From a checkpoint of a small transformer trained on Wikipedia.
Size: 13 layers, width 192, MLP 448 SwiGLU, vocabulary 1024, 5.04M parameters.
Architecture: LayerNorm before each block, rotary positions, no biases in attention or MLP, untied embeddings, normalized queries and keys.
Each number is 500 + 40 x the weight over its row's rms, rounded and kept within 0 to 999. Layers, rows and columns count from 0. Numbers have three digits each. The size before them is the row's rms in percent of the matrix's.

# up: layer 2 MLP up, 448x192, rms 0.275, rows 107-152, columns 0-95
# down: layer 2 MLP down (transposed), 448x192, rms 0.11, rows 107-152, columns 0-95
# gate: layer 2 MLP gate, 448x192, rms 0.266, rows 108-153, columns 0-95
up107 101:548512406507497476450473489500543417477519537556525457461442549440579431521489506486493490356476525503479563486518514495561482440522526525498438512513552545438480477502501512474515518496522456511499499513484547540491565529443516558506450469546496475523536500469423469453418545461549502515
down107 096:491531432513457465513579526514421479503485522407525476493598590527523491522507515519526429486453461528494488525453556556472472467515508482456473543514461509539498579499480526439486536423490450527552466477483537581508514438547455500482459461420533467464536531470416485483451502536508534558
gate108 101:472469585440555492440527450513447499469471473481464557503513519500516456498497458509464519501452480522437603511458545473519499537527501500606421490511432493518469487509548487505530437561541531482589517475450490470517520404514503492419419500507493561478489459576573543497452563512497516482
up108 105:518484451497503507467507427550456489458476571481499478417536544465481489530510404471455522407404511516529505508456515483482484577523510462570508472562548538497512484500445407548587508577551474500543501469458506477533481462458511437480460533455480491422454494479544531528566485484504505537
down108 105:451506445482469433566572522527499425554488569518560496533515472512522523501530489500488537524498486501516497466456479524488495489562459487493437549521580516509524565542488490438476488489455479533486502511508498496522440579549524578441601467559488510509505469496451510471466546428495485501
gate109 106:496528563427512482499485498431513491538442497527536467502462521526544509518511526455493479452456551552507506497443508462532484495435535577471499520525518477470501522526498532542521458542520504530526530573477579416503574509504591519498544417502431503537497463489591553498473483471590497446
up109 106:579538469453515482474554498540483524492486537497485513527545489394456486478487506490531521490517436510558491518510463471497530463476575520441513518473520547552506467489426489524516476533540565441511400513583585509498494472476501459483550485471575503467502503495615530523510499523510590471
down109 096:513534410514428551474509565468438431463531507551414550408440500433491533505420461513472510504474499506508561488501446494474509520501516481567485502513538471466504546469554468551471528500537568571491570576598535547501556503548555430456534522538410475477507579532507523548487510517443478469
gate110 102:505432573455544520507459441509512512554495524402554420443506525537537547503508527476497499473475521517516488481517460485471567492520486527528568506447496499494526473506597550469501482596481545561422538472494499485477520477512451539516497504490464447528549442450575450454532499444511480490
up110 103:477498544535463514527503396445531498506512485456470517561494481507489520475478549555485485505474563599508472502560491506499470472499532460538540536486540473512454473511513529532499526506400528478443517438562430530523502538491493492456443476485504443532472529463559515526523469557454535507
down110 107:508462509452435549561582434539443492420538497494558471538552485496490461497528489490523499498435503500474524496452570520552453519504508510533533453506509519467457462461430506485481528468532405513518493519493566489541458468525545462627426433501541502553449465506419610457528464482440461531
gate111 096:547533483524537471528564472499513412509490605497511506541526546489546516547455478476423448500463516485543501567489558516511541457542539541475545551540518465506502464506525468488513560431406462490501460412520464473460582453457501520489519518504507523488538526505476426515512493545490490488
up111 096:447536548470507455444532502512458476493498498504520522466440531476518501494481608448488488512494553464501486578508465507528472477575556573517481550480553507456456436493573532516482554486467432493573457497507482502407486502444515467484470489534508517510474591473478465458488453516552480578
down111 098:447501462471471543479475534476463593480510452536481486511509495456497408465550486484526520452547400540429435489530458502563480510432489492499455480483518493538427495456503487540454458529479476491509502578463502462495564499593412508514526475455464460524533525505487532472588463516549540479
gate112 103:479495549416562552513540603512470510564505468486504472539507455503537530529455469507586569560539482533541584465548527493531528572427499488558474479471439604492543532518515459497512496502486448466507467428517519452492468447418504475509474466428489476508503487475546462483509481470476502554
up112 105:505560517519508540458532454514499476513491524478523434555469480512511460546494450554515545534540489499510509481527464512494509445461571500514540457465522476432519449393505534456522580543508505488514446444560517475557504423472539517531475464493487496500552506488503460488441561483551470458
down112 099:552460501505491487529503498486554509482536484496530468581529502498507561539595516506532466517531452487529444480507509552507449543448446557506488471416551575504477533496486508524579510478496558530507533473498506472574444548486568521499485461421541473486565456508453458521462471464505434521
gate113 103:488476422448500510488504578508526495470545504422475474550551521545522554446531455446553549503510462520536515503510517562478552532458475460469514548480508460461531517496504528504484563448559464519438530550470445511543475531495550448513504530543524481443521490441531501373494484497514522527
up113 101:460560497420479539494511549444554465530531454537453551563599558475560506403575531506533602502483507495470507548456483498482494526474496492455485548481460528531531513445483454564468497454504534493443474464483507498575480467493478533489543506453517482515549489469503476494459474461473459476
down113 103:469481544493500517446497527505445485501423540464422545496450462530458446477523521463533590514411484542523516494487498494479475565451514473575515466541554557509509451545506512552512503489474482466525594493498502513538437515492486526467561446498482517499493588463505475446522508446439562514
gate114 099:521517426544527477541490541446541499482476505562440416514455542566462481426534437466528580433503489527472498503567513529498539466507530559505484498522510530476461501494433542404558577499535526528435526533499447475573487514528480552495520490459562489444488535478455457422459488490535544535
up114 104:510446491463474530529434475436447521516530509484504456532462535476502523536517459574463555566553500462531468514502476509561505464510507516514501502470482495495530501504530554556466489466610481541558558462407507478439512543467549463519473543542437467488462518488518560518506550541422544490
down114 106:551500454572467500509521510499469494530537560546532502500514567515470495608510496504513446486523508446499495492393497492595523478481526497488372452459519461470493520530506426580458529492505492467494570563464545528429467529519512502482448426481501481498458486542514542493543517477467468499
gate115 101:600494432443525434503559501479547487517525506538488529595487533490485508478535460476522521519561510504487448524472508476588543534465453494473484562582490536495514511477522539529506468509506488489405492452486618490490578507506568483481475476498448472544499597466519478495561500520464460443
up115 107:485569512511515421509547469459428492566490525483503519510552511537447487538562508483485478471485523565444388509532556488541505469500434524503522556514482474549527447559495454491559546499486555525470487444538539529511548499430523514458484508506518510545550411463508537515520488468464502525
down115 103:447538554490541518463493509577514489507544466512552474476535500534564525483529533468492480407547571542523483487393521463482513517583424450493497476501472516507556540481505475492494489484513497491528534519553463512483446478481441515519477533513510515485501433467509418487480496538511568461
gate116 098:581499534535471432468576528572550499505516414552471546506493522437495525540501421556498523473523541514508527511458413493518455504494541550472501533495531498524426529504453485509498537499511499527436522449575485482427506574465418474465526453571569466516448497500513477413519497488544473547
up116 099:504532490466528384490500492444482537449524561560485556462551542493496450509575489546412541433550479464502494542432491499415501483550533521386508541552499479467553456504555460415503496573497440497508451507511504448514490533483492518475536511500471568520550470417555422471483504448538487483
down116 100:484506549521480444474502536512521531587579529541539516514503482502526504410527492473525462528400550548469490513550548488477492474500506510512480521478462466602504477493533476455579395437528540571554471536470547524508471539547481554460543527442536564498529454568508529507439524451565532551
gate117 091:432506538574564576478490482492525443433471514454486538508518425454582523453499489486399499558541518518502490476549498519521518549513511495450447498408498485496459555460544505467492484477521507521446512569490491475527469524443478481506513532523479522487477408503441498515504496450592554471
up117 090:515573522458554443517509454478476507592484544506561488472566490513469478479551557494469505556494522532483552490509527530517549439459533461460498559501474501501505516510507419485513506481516400535521504504533425580545478499570420504557472457595518514493506419534419480529467467498464479513
down117 115:569508486461473528494480511554480495497536509445477431488500455517463448464547542504503492475525530552483564519521490526475443529524479472510551479597507491484472525455448455491427528517543497503536440473491534528415546517558477464528560474492505470520457493514532475582469513520422479551
gate118 096:550460518437495462490532515460565554491445505488546476548465564491480595498427475452535521518503480472513571483532503451563516519406479470466538511466501497515452585515503480470434461475507490519497486469517491430508554571494534486609513449484443498564508448529492515521507524522547515481
up118 100:486540555531557472561522542504502501521521527473429538544508488547510518539498471553508528555511542495438493518489525490529503516555520485509521502517432486529531490542504468477494454504437508524498468511581489433608510477503489442482543485480488447519440479538558579473468443579443511508
down118 103:473468569551522503559492552492514467484483496485461461544511507509492485576444548572416563399522482496479521523467480479527495417513549531510471494524464524516503454422482467493541493509495514513504471524521566420510531495490510527498517467527477464495497463501578576447525417463520488564
gate119 097:469503478429576562548454459591508460505423561434512519541539501428454432532477368434516443515487444473523530469493520524478451480456538517483519513494446442419527506459523508475560465512508538440508531508465491513521554510486519485479449536547411479514497520485557463526476465461577450486
up119 094:524451532501570496543526503467556502437514551460533536505516509541476482503510525491536504526484560500536577519438556457449542500454476471473471512490437413494555528515573474503514482512480601549447450521444567487495539554463514553504560464536509468528507496491445524507436434413563474482
down119 093:507510494540453586494533518546516559501493520519584413519547460486478487534518448485551493472477469417501500488527511479411496388482545484465499497522531503453539499495514427597447536495508410552518481485486565534520472548571444518483547487545507397529550455498527509532438502467479511444
gate120 103:510461564479479515522552506485546491462554475504501482489468503454529544518493498560502519487514546493386518481433448504557487472530499553461433577522545511513510508445440494592484486437458517561564461449488517470522476434570525520437471514520506497455479490519502391556522529560413569500
up120 109:601499493518438508455544428464494536546512513463412502520539536472472493460548481476490518546502486445556529531473502524428527461506525453479491504569437483525486475446494541434513541437431518549465567477518521541526450537510543442534431443530524475507497475498572535396454468511518536485
down120 114:552522478481514505468547425550458504547573522482476532463532568508532480488403525499483461488517547429518418480495466521479475528522531468506494473463513480478533443493435421474515488510506435464497509453481551538467499528446534533452536517533459611428502469429480431508455481439526474505
gate121 097:489540459456497484443479522546543517482511511497501561464544588529465477463455483483499511511519519489495518523530566523503447529468552468504489505538522497503478517579492475515540587527508503500453499454469521437485516597517483517474518533488489531498496482582469445493552534453554529538
up121 103:517501462514564435512527521500479528541512550528532557479517566517491507501517455531535530495487562479519511489454431526476502468489527526544506530597447398455455446488559570561482540535517565486547454547490413509500465491498504532512480405468475587408461532464507566543526562576494521513
down121 085:418407578491503463484511489553507493504487509487495463558524451512461497515561498491458496475476479493478500483433413413521496483494488527491491562459460544553458508467509500534496551532473531483501495530433461477439525489484522506525559537559507546573511450518505488461419458582513544458
gate122 103:487481468491517517517542479521506513528477471486507498518438468450470428463477472499464498482504480488496500482471545441529552513488478502473528517426554498503548543470488506561473463546482531492455534542552533465466470556428432581457418496437534466509511452504537500489491491481551535549
up122 106:449496463477479543583482466470527474498463558493536493519495462487551522490529525473534533484478443514505524475582554533480486516415445517467481481439502490487511510423476510534503493558468520564493535516496485530410524492474541521573511464507529477564473493457539533450543497532493433523
down122 093:508519542572509480506462505511483489412494451508458503541542541474499432546457527529477465561496555531538464457529425451535502511484494544470513505492501525447513430571572454416401507503509523542513497509480520432510487481501463474475448476516540509540513467550462511544502553534538556423
gate123 100:527517476538594440544500438510491449531425622468465511518497532457545507482478428515441543533502409477555511533539417489494497489560482508464516475489487486506467578483497543489485506482466491554533412532500511523468537518560552510502571487525517452550441494485554501470602519436516470563
up123 108:397539539527534589542498464519538537492526441512529515483516441496492405521463536464562502446496597603452466452436531493521481503486468529513531508562540553475488487447530507561497502494528507575419484458504470520533445470452463433478479504434500541487561504469472512500434532496484492479
down123 107:464522455461550480548523496467532471469505502544461495531512471516512545490436512508492498463585531432444424471460480462475459443495501518435532520540526529595515493585537492491501525508441528547480483527471508534551463423520481528499535562526513517501490521546515507578582517487520402530
gate124 096:482514492493433515473521449488497527361619516529507536548537495579528474437457449494571493515498512490525509466432477550517503576490459484470501531430488513495381528496420554529523496506461556536510517496541532479498490471512520544476466455466529483530452532465476449547521486481527491504
up124 098:517402491503525489509474459456515458493520497614575555492467466507503521477483517515488514492494524556482515570517528509501515471501557440499479544535486523462475491482469507517512503469555536487568543536510498485414521498506420548533493490539484447556536523472602505519532500483542454541
down124 087:512461531498427559525467494470552508495526391512514507522475514421486508531466537478504503480423463407518466489516540513512491466479463403536530470558552444499493442524504525420503542487481415561535530484510453479500460460543529496491498460491561512500560456530510543476470524477430527507
gate125 108:459450534494552507546443540483497500495490531478540524490508507519615558538459447525506442476465506453506538499513484463480463439496500504508508423484494430528507583489520517588424515527448463495512523485536543498510525578467456527534482399480458543529473483488451576525512473486466448478
up125 107:513554536619531572501583475474495539496484591484445510559466486477520491546547450450509568411568456528486561500493475482462505487570499536452546443526495497490516516452522474458484465527493424497578478501478542508505500470494580487499532518427442468504579539451506559526559438521476477528
down125 104:512512555482465474563520463560417517522445596507486458499543462549566446462559432522553526539440466509521551533494509533560474492552507428482488557476512527493476519482444525517506490478564477461527505477455527512439503524522521492504542525509445477489450462517495501552554507554516453591
gate126 102:542524458501493474479577517492468514523528523479497505538462525523508502522508479567475505523497510471508536508446515440514511468495560570474487466535519492531423473467511502565487587567467523537538506493519494511545531519510521525519457492559502498501602492466525446425514468586507579495
up126 100:527508496478507474488497479525531486523489496495504482534435556530530567523510468490465511514468538452466471461445545531575511543497521519511563428462372489460445532530507434514510528522537502582553482475541488492490536528456463567484534540501554505537436523466577451439507493504572509489
down126 098:440572471575466479503484454516474612449465521531525466492523532477501488531424522561455466520512517556488523483501508432424480505535520533508502531537454447492447494431500483558529473461521598516488467531456532480544516487550522509535472481504476558565456452560495469520547539546560513498
gate127 101:503476539423623547499527443549512514520502513507540503491522427451450515538468541487486460555537463519527556509538560528587504556483443515515522493462501512520431510494553470499487507517487422513509518436511558493508565452491423424479622456506524465520481475464546466449506555509480484636
up127 103:456516486440486509464479443441544528498493494504447524551604549489490480524529514485430462565573418487508569500472461558529548430538528452505507514504490530501552485440533464460599440469461534576472489462446461467484409522587502463416516483458484463483464495514534568471477520425565472435
down127 091:470504542431562495496488509566468474535451534540552555511457502544495538524502503442478533528407514500568516499547532531528517516467529569516575499482558490431503462530549563533512585498587457529459512492531476529503466466530443499427520514483394500462480498541517479456575532485469480530
gate128 098:498502522508482486503507500501471581546515403504509539443524495480572494489555563451513446485579587494466410460545479570491537497478499536496489541515457521546491495521472585566532494511484497429459552520480499437458530475500518496499515514580498448424431560486467482565465553550526546479
up128 104:514601534521544511496538465563471477560522444486543524537494556533487430507532499481541457527462453439459550533436516487448542501478483445554441480520455529484559538440464494469501396451548502456477496492473537536541493496564526447495444464472497467494540521492458450504420552486467449547
down128 101:509518528442545466504613453484458449516484501515492489515483447559484486453550473460509532438461478548485474512502457575507472544472429524565505541493486513491476528595473558475586459429454500515486539435518493458550513448506554535462511519492494508486512518508466488497485539456473538490
gate129 096:506546509395532521524448486527478488527522498443505521509459429518439470528468507524540462595478447559486478517518451496577510597481501494520500508427438507449492459585468485522498543533489441528517494502552501415496452433550544495445485432492509495464502501511539459547504555462523483574
up129 089:474480498559541541486572448476515486548492475472528509512515545555520518551535525491478538426497510521457594500475533509423436495492519524470487424579525437476512569432556492502504497469461518484526459509507605554487491541516559533552512457519494466500515539595539489526578468484546541498
down129 106:451562574504529545589496535471503505445542515452485448488516534499488487423489479494443493499534539474468536498474557502461562420492544532493428519459509520533520521509500440464536481529513487470493605543562550464511495457547535425549495509522516507446548535496537526543550522478505520430
gate130 101:523563494473529494464476518526525537479503558506583509497529596475595460523533484401536478604442526568554543464491464551491502510541493427513489503544478448508481441505514520484549506517502450487473556475535523491512482458512462538470420495461484496529529493518510487505533553476543526548
up130 104:538473508437416485467532591545490476499452451535475516495516483496519461518485410470476508491525582489567547428454527502543498554521425472526490488464592442492484448417585478448502426531506506429499523518468485470477495497445434521506489579526460531475449459501453491511460499469482477517
down130 098:471460484530524509498498450496428512471489439535456514471486540518407533471503541561519459461551465465529494402501521455487436496434559536476517496524495500495478489483525490430540432516519545567498467510490537465519506548535534400535449449461504464465498493442476482520524460534463445511
gate131 099:455521520409460525507578532442467444450467382453458528435495540493565462494468437533546530436427473476439417518492525474554542542492557552528463496476523570539541487485494415492458475521499548488529535464523489534465491495479538499435467415510475518458477525440451529544438476544524554448
up131 100:594534549518547535457442474433532502525521555492521548430499559472485511525499536490505450523502504502510495455463471548569546472488557484538420498509536461474470509483483453514571461489470505437482491521541463489462561459499549495585469517491445451498475589452532500524524510548478589523
down131 112:492535522520511499484509427486492500487463532542508550562490501479559518485440461522558506526514563533492522480535509523542524500541503556547453553449402496498582450514466454424533523519525497484518496499508530542475479516553493509562486497517472465522513508481531394486475571430498558487
gate132 101:540491527542532473536537557522555488503481579449549490467496472556496526464522477439540546538559538584468519553520410507448453436513533513504430480457545529463494544520495561466426518422466465507427515489486551563452515510483515598522473442518561497536533511505549464547494465489470460450
up132 103:480446444455546475454530507472497439536577400505547506503491536492497533413493547560528514561495518453549584519460520464485548523501457459472511538442496503478543459452458498463478486471541510502440468491467485468535503501521482493443469496476496473475451488499446590488522455496502614517
down132 095:499508527460478528467456434545525468503413471468536518493558502495548580515562429502460555429497498450529531525495495565480452498473521435537489511521525494558452537540523517510493586519562526469465499605471509587489426502500448504467518523467497427424466495528474532486516543560496503496
gate133 097:483439535496471496470494457440573515403515528526551526447476577518514510506573511441494482469485548512549468476588514492534522480427499586503461513518482459421482520515477451491499469535550573539493516488540551520462444429525554476477500445575417577446458539496480561507536565519478501549
up133 097:474603493558467470513471513482499512568562502541476484554457470522595413484469476492481562521457481541516496498496497542477414467530464432507499566507567535531458443477609551543452481425450445490503481457494497537512524480508509481431406481454513503543525466528465507542463449465592500420
down133 098:530515496456526561528548447488533554501465582467563595495521480540587570558480490543460538503542487520515471425459497537525445520438484478565440467531512526523477469500448449439528509473468414484534440505488522493509536413508512513487465526444534494486519440417450491527519461483540460495
gate134 103:465498512502498496573535504490509524452466494476549476440491519526474497516445572494508510437507513517456471521418492444461466468551466589460520560488488517509464478495507528529472469482491524478485475467532460497452561515501557517419553477538540520460517563578500469530494503530510489489
up134 104:483482519453475516434452507474502509516486485516558472450468504464425539526457546517486544526448568462517506529522494435498469603452514447536488482451535501458480509487525467467519477485504469519515494503495537478541477482541470528518438471429442497451550512526523452465496589476529444468
down134 107:510478496526478547584524480411466485395515508497513489474471451480516442486486499557489498474543449557487511469546521598502492550455492432475534411526566488546496457527549572538485501509418490495484545584532499432434563457518528473571565466540498505522571521507515535437550451471538504406
gate135 107:504421502498583428547512566510505556497526494505521499512508578449558559477546504528538520442474599527563530480413521507505531562478493520511528504461474520484520491522503465480507515436494462561562548510487460578499495524458446475505488509486447507558474506498479461577532471516444544480
up135 105:450484464500510491514539526495489442507560525448476482467521443553581515502498446492539539504465569512517573495536521482522495467454540505476463467491505566582490465472471525540476459470525507526554551573556500471467486563471499525547591488493510441473436519460524512535477419563459507448
down135 099:506520528507518521503546463563523511508434548551426492510456485469455533465454546492485545546489467555530509527456429485440431494401507466499474544448525443530494499514412483483506526482504462491466479483511543479490478526461487637552528527535478550513493477581498455566516571454505492563
gate136 106:490496469511418485603482524495486529529522571563586474508494545534490510467501504515544471462487539444530518546384509417489544528474460475478507527478505550458537509505467452452537480541416482518417492542491512589518407466493471587515468516497524425513465529523503534489448438551502460468
up136 106:547427502463535480497581563455515525456479456575471492523532557483509500546550530495483497551525399595501513523495520437510463514463464539533474552505464461478481516488543449459425479519479523557527473492510599568495479521519585517476571539415524512567526500508530517447546493464484535539
down136 101:510484525449451492514501499477511509566499496554576505526504519334495565534497440470493485500542482455501455529522536436434455530543456528490459496456498454491514496523532578490494525525424497499469509495496505520570492491480522438499449448463469504505456455499462520533455475465487570532
gate137 102:493504467441529493484509492521530503484548471491569451483513450550516499507557481509528441534505465548473547494462572474554490497507422549436517500550548540447426472549579486561556472554516475524482493467613462538543524484461477546449482505491562539537452481473540512462514532445514500498
up137 099:521489506526548421505414479552476563595465510477563533507500475452504479550450492492449509485403480524453414483512467516470492473495551504511459497574539510494431519478533422465503597604468539494485520418559503575518459516459506456494481425499518517493549472501552461525512495502434521490
down137 093:554491564450476520521467524552592469510521494487386503456519438573497487460528485578581488507491491489545497502499547488542498494521492547496440549478456551549493455467489555498530413469464512535437480506454463475481521561521473570521559485533520472475515492499477495514491469510492470464
gate138 099:537491491514531499527546499537595395535492525510490504472476490531560553522508502507440530489576484477555523501457533516450502523523489476493507562537505486436579485511552501548499493517421457589471464463459538452529503471442496513494494500463525532574511509434564535488553494463537495525
up138 105:562507447550546447508469517496511486583518490515483423515550538464456501508460464493549448392520545528530493530517534570591506452422498477530522497569434529507556449525539445519478486580501491572510505508564499569498524472498512503417496566427516495498480550514554486493635457444504524481
down138 093:534519442483503505538518565509460491569577394440481487552548522460556470473483512520531476542484464580562513494474405517524490491462540556474477507451508407506476449464480476486467507507489575515537502498574523552476509441416484532486413513471498508541461481478446541546559517496472551464
gate139 101:477538464475502492443509464451488407556463483464477468455420463530545473523556473571431567537597520464460441467462489490500486540537481547483501485526512510505500455489523486519456506521494521479467492539522463516446494473472530512470482524547461553474541523494504516508480474464435589571
up139 100:514508578549559472501499486360483460461404586547476510521492589410503517500423461487528548490428483503540544510504420519517448504495425452524484499496477477519535481499452495446540534393557473573510486538482457537550521521445546571569528548543516515512551491495509504480467438433535436529
down139 099:518508511469492528534450461562453555539529449479456443470504505516485529481537546546498437582564488500492469465442475442418471574545515480580488585533468577480475496522463458512464511507557510558444510543523487497472527485522513510456522466513498533530474545550478482471519536400425474503
gate140 100:510405494480508536576520470431409529506505496534612427550519504525477481521517478432409451513473495527532478485512580485465573468505459508507511521572481449502513487514495462499522504461479563513514591513495513435469484471461541530454479502458480457519447528440513511446505440521510488483
up140 096:515447524502450389488554523466549525490519529450513456495478458517467472514456482492554525506489533538473515587491480444448434516517562481543510507543510520479545507505556514483474519538514513445575493509543481551436545535430544498535555532579465574505483491476524537504489450476469491635
down140 091:520542523476524461523493461484532543476550519554430494581500491416487470458523481555552480553444524511493461575472525464463491548545548486583450514473493503552582445460486481534607499572506518513460555480539465494568497415522477468442521571460493542477509496464526538548576535499566510515
gate141 095:515553523507490513569541450558491483569527524557488504509508491509518438507571549523454443468507564474491473439382491541536522559526555590516493489485538407526464501403518506513516445547469527467544434492450500539561552582566538506484482503485484489538480473567552483513536594481520585543
up141 097:540495425462565556499405525472473433531449553542564526435556515506478516498546469526480469420562560507434485446556510535538517531437457516516461430547469435527451535477564551533423485433517529463550479489489578441500551472540490493535452511470471469538422496534519504483481507502496491437
down141 099:530518508473491511467544515549433515489489453460500497489460444537442522487498481448456434557393581466507527493477517464517485475535517494489539487433500526467594469464544536534504512433513508571463462504491473483492511508495555505552460503565523525477501522527436537563519491555594452520
gate142 090:456497515396518484609514578497488492503501474478493430502480510550500396546535493505564446494473539503513445513471541490514507538510535555522541537516486453432514557479477517485510517547501469513415473401503564481563455494472494607505453444493513506496529457495440403559458531494513535487
up142 098:574495477591456589444504474458500466487531547474471436525549516495513548520500523441508498431514470440479538561555462506517517437541469495453462463477433487558466511537403498546461463439470491465527612522533512493533536472490588490519500546493493504494514540534513539455547478503541494493
down142 106:446473447510503455429497517502501509549506446508477520504556516588462574521482497512501423498556531515497498490431552503528484546498485504521525491476525487525531404567486508536457532425503527502558530427552488446533449495484542523456517456591517488414494514537491480545558480464430480468
gate143 086:560517558480486576493465540532572497561558471489452434498584536511526496590485535501478533477477444469537531510480552519533544461512548536442509534477469572405482448531522459553449488506459477474501499476508465552531453527515466490452490500508516468516528542577455487438490482494510474575
up143 096:523523564414530568539582575516458517495541487501483458474526499602513481504515532581506528502493557510542538516503536490516520534476608510527509529452431505494477550633581498491447495451457510471497535562505495558485500567542497519430408465512504489503477533502446477451544564500515526441
down143 125:463495462596499524465412464458539488474474508581522547522529521344523558521511530463503501486497455465534473427529504473488516447498379507470468455537498490554528514458449465544566496582500487487544506470494533493463494449426495469531496553493460531532520561562552522559437497451465503502
gate144 106:512460508388568488490465513539474524501457511476493508468466523492579497493489556518449504500530468496552503487485566506471536545412531526518539511552463447521527432555505458545531409484458461486550458552513495440418543441502547500509460539522547508494475531468519577482522537553469512512
up144 102:479436495447516500522527511492556537445453488520508519445573490541485485412504462465494524459516528470456509477506446436506552558482535571446517528536463525546559447498449507486409506514539543514502517474520527410508539435513538506582529475546490540486551529532491494458503409500513518517
down144 119:547482495482499552480434545507500400474452463474547516506495482529531510403475490529518616480519525511578519531480548509493551534522543510484511524540424448466513389479525436559542484521471531498519526497452500460430491450490535491494517460516619551506540519505501492510441483632498527546
gate145 097:476545499550538502493432518528465516477475565476550426460546527435538562469504472453506488506492525493503528477513484503453497426520457494522508504560508436534485438519499583538373480522470449478503499470529468430473508417458436524492540478454423391486544494457473479509424494482460440505
up145 102:441512534530452535440487514502525504508550509553449600507575491536508536427498486478383467553459478566526536428505466452494549532509578525509501504476499520485496445516487492524469530509482490508461551530496442478523447522550504460553515497536535508367501574524587512568499552541469506499
down145 097:465444419469464585449494526485529491459459529551564533545430523614543442494509460466420519521508543446467466421505491440496518537546635572470502511570541502567476522534579527450528477506457566459538459507528493500493479480541510425469506531529492506416544516479454505513511524563502437493
gate146 095:475546527518488464474531474519554508465560552481494424445550533539535565444554509399514505502466500516446481476551521569489453455578475524498505522510520399486514502596513448467579456418497461437453507443422507484489492561491485532543497470503527535481538517475438457561559452420485455503
up146 097:538481569465523510482480461528522407493511464636494515494515515581504408523393459517512450555475539502494542588505500492522520514488445540535478432508509518550551522482449473519530541532476538476526410534510491449522508439497489452463517450449543468449479512482450588463500447539577535511
down146 099:530509504548480485523544516439562429515468421532556485456459483455473497439453495512532549527517454512519483463548458488559533517565510482468477495373538505547524530479474550493512506576596455507499559564433501517469495477492509502479544498440510600484511443505437388482534515507503501476
gate147 108:509566577535595524539481518500524518521491438529513523489532530551520421498527553488506467494565518460511460419512471516543500485554451540477521452479521518514563540521553426517494513585474475534466549476491503528471511449459519539541514449448496572457509416446547476463501518420507551528
up147 103:555516505559532421527503550439465556523607495528524529563516579583503473457453610512536482445517535450488534482452454504554520493488456488519509487482491450500468546591495473468498508513491553451468496556550496553503449546497458572541544534423494501568542457522553480480542513477503552489
down147 088:498504548524521498550472509458537580456548557512453449507519447503512442473469496531502407483479453516517428452510477554411503522554468533558442473501482511518586510577414510531481531523503479491550518588545500409534499499476506540483447539518483506504601512458509431536481413474527473555
gate148 101:492461531499524450480521418549525524418466502522561516494523453494473522562450439420532520522510479477504495452523563609553486477510515515503509508505491524433488545491502555490513467525489459450468493442543524509492526534461516541534501505523491524553529498523507471462620516416525416558
up148 102:501545503526471545546517390543465489492530531483547531458510502461480519471515512467504528438446498488480493541520474545501443499510542511497441534531486498501539455499506504443537537466485539585573571500490524607488514480510535523561533462487577486479481516515473492480500452540518527489
down148 109:405448526537488497588513493461518566487540502403445511512471541484582436495479480534545504413457518506399532494448507529493540519503481482525531558553463561536485456476450499526579477504497521501514522515493526530473514485504554525469509472519486489494522515417451550421470520532521480456
gate149 102:506510595494475510438535528502494570481521459484517490432516490526487497483469517516507478513449447469520493486451617560503481473502472492524588504541489618516481529482530497547519524509573492490523500503521519445536508393514523488540511483487586476521482513490434462419471547496547497514
up149 101:531533435484452533476561540514504482493491475499484519489563463512475519515514439484503424569513482502450496437468488468507450431412522547532562500411472469528461493544462468434542557449492535498440478589483496528529471585518467519493565515466484433585534479531465534455510518559563522528
down149 110:492526515535561517450517487450510524475519506549531499435478523506480499535516513554492465514471535514493492537406539485521505451489539447536568498482542558517478505556466481514504531486457509543459503501482450458496451437384474535501516446502496529570494470552505545480497531410528458633
gate150 094:562465519464507485482468514504477454556463453486491502528460450464509452520524491393431517498522551548465430553480481532489497515372530549527463430472547548469472471531387516569465477529432494561514536476534523535402581474570552483547564543468526458490481512573492510511497476461490545550
up150 100:495540526520511478481481441458493460584533490552432527528506438508580490519516541411482431523478511421495529506452490527510514476436453539515410500481541461579582528432503451454482472421525591473496446543452462455533581454484488540446485429496382529507433446525491403475436541462549555486
down150 091:521503455468461499521476568486444527540439528483495570551468474551523485478548470548438545385500479471508451553485499522485489419504529483492415466546497603497542455421480495526513463511557513478481481577543488525476569527477502530503572482531467499596519528493429533537539481581464517510
gate151 103:464493459541505474455544531415534629499515501497505545509565494562516573451547442506552437493460399441516472489492509454517470430442437526520530512498488483418468563520552440552523520450438497537511453539504477450557504517571516547553465484485455519457514561482477470520508555483398549543
up151 104:460561457537557498563508482521499472521536491491426492469456565455497418439486514595503467483561548601411504523504469570542474519488490416475548507491560463530547443472469554525515524481496458468442502492507491541483454537482531541601551556523466502530517484445482506529543531531480492453
down151 101:523498489461478540503553418494517526447548580493477530522450551499510593498465509567481518417494459478487537541506468515511488530522434510495491530521514472484492540500564522464519487459462534525498501489395469512446481537497563487612456531553517557536538453399540531472409538501517480500
gate152 102:526440523486556484534573494513495483501498520563487504503528587519494573482531520475569502527517586550521482529423591431499537505534547561548515533493510531488506466574498454476551488459508519441520441465517480434497522494472549553509505476529472551536505476504479469546439489486531570617
up152 106:549404525564547444511558483551483447481515543537535438434484503502499510547406477471512491564533512520440483449497505473493490431535488521512485590526474532519499453508445579505497530496563496571519488504497449476492499547471488459489467479519421526511494499513538471481509475514479535592
down152 105:461420510524465523511484500506526408529522524491448466518514553485584533529534442514530575577440595546509522502530486486528518493545469429534493453484498506496443490475469464443468468486522465444450507543528487515413482535590481454482488543457465484433515476525517476441518523543451478539
gate153 105:480477584499485455519504491523596517523496532532466555471522498508464567466519440546482572511501507566524527524553430505505550487544487443488503550518520448460519533501559537504452516533482509553485475521490507445500489497505552550493528588504513475552473487488511536466525562491587499502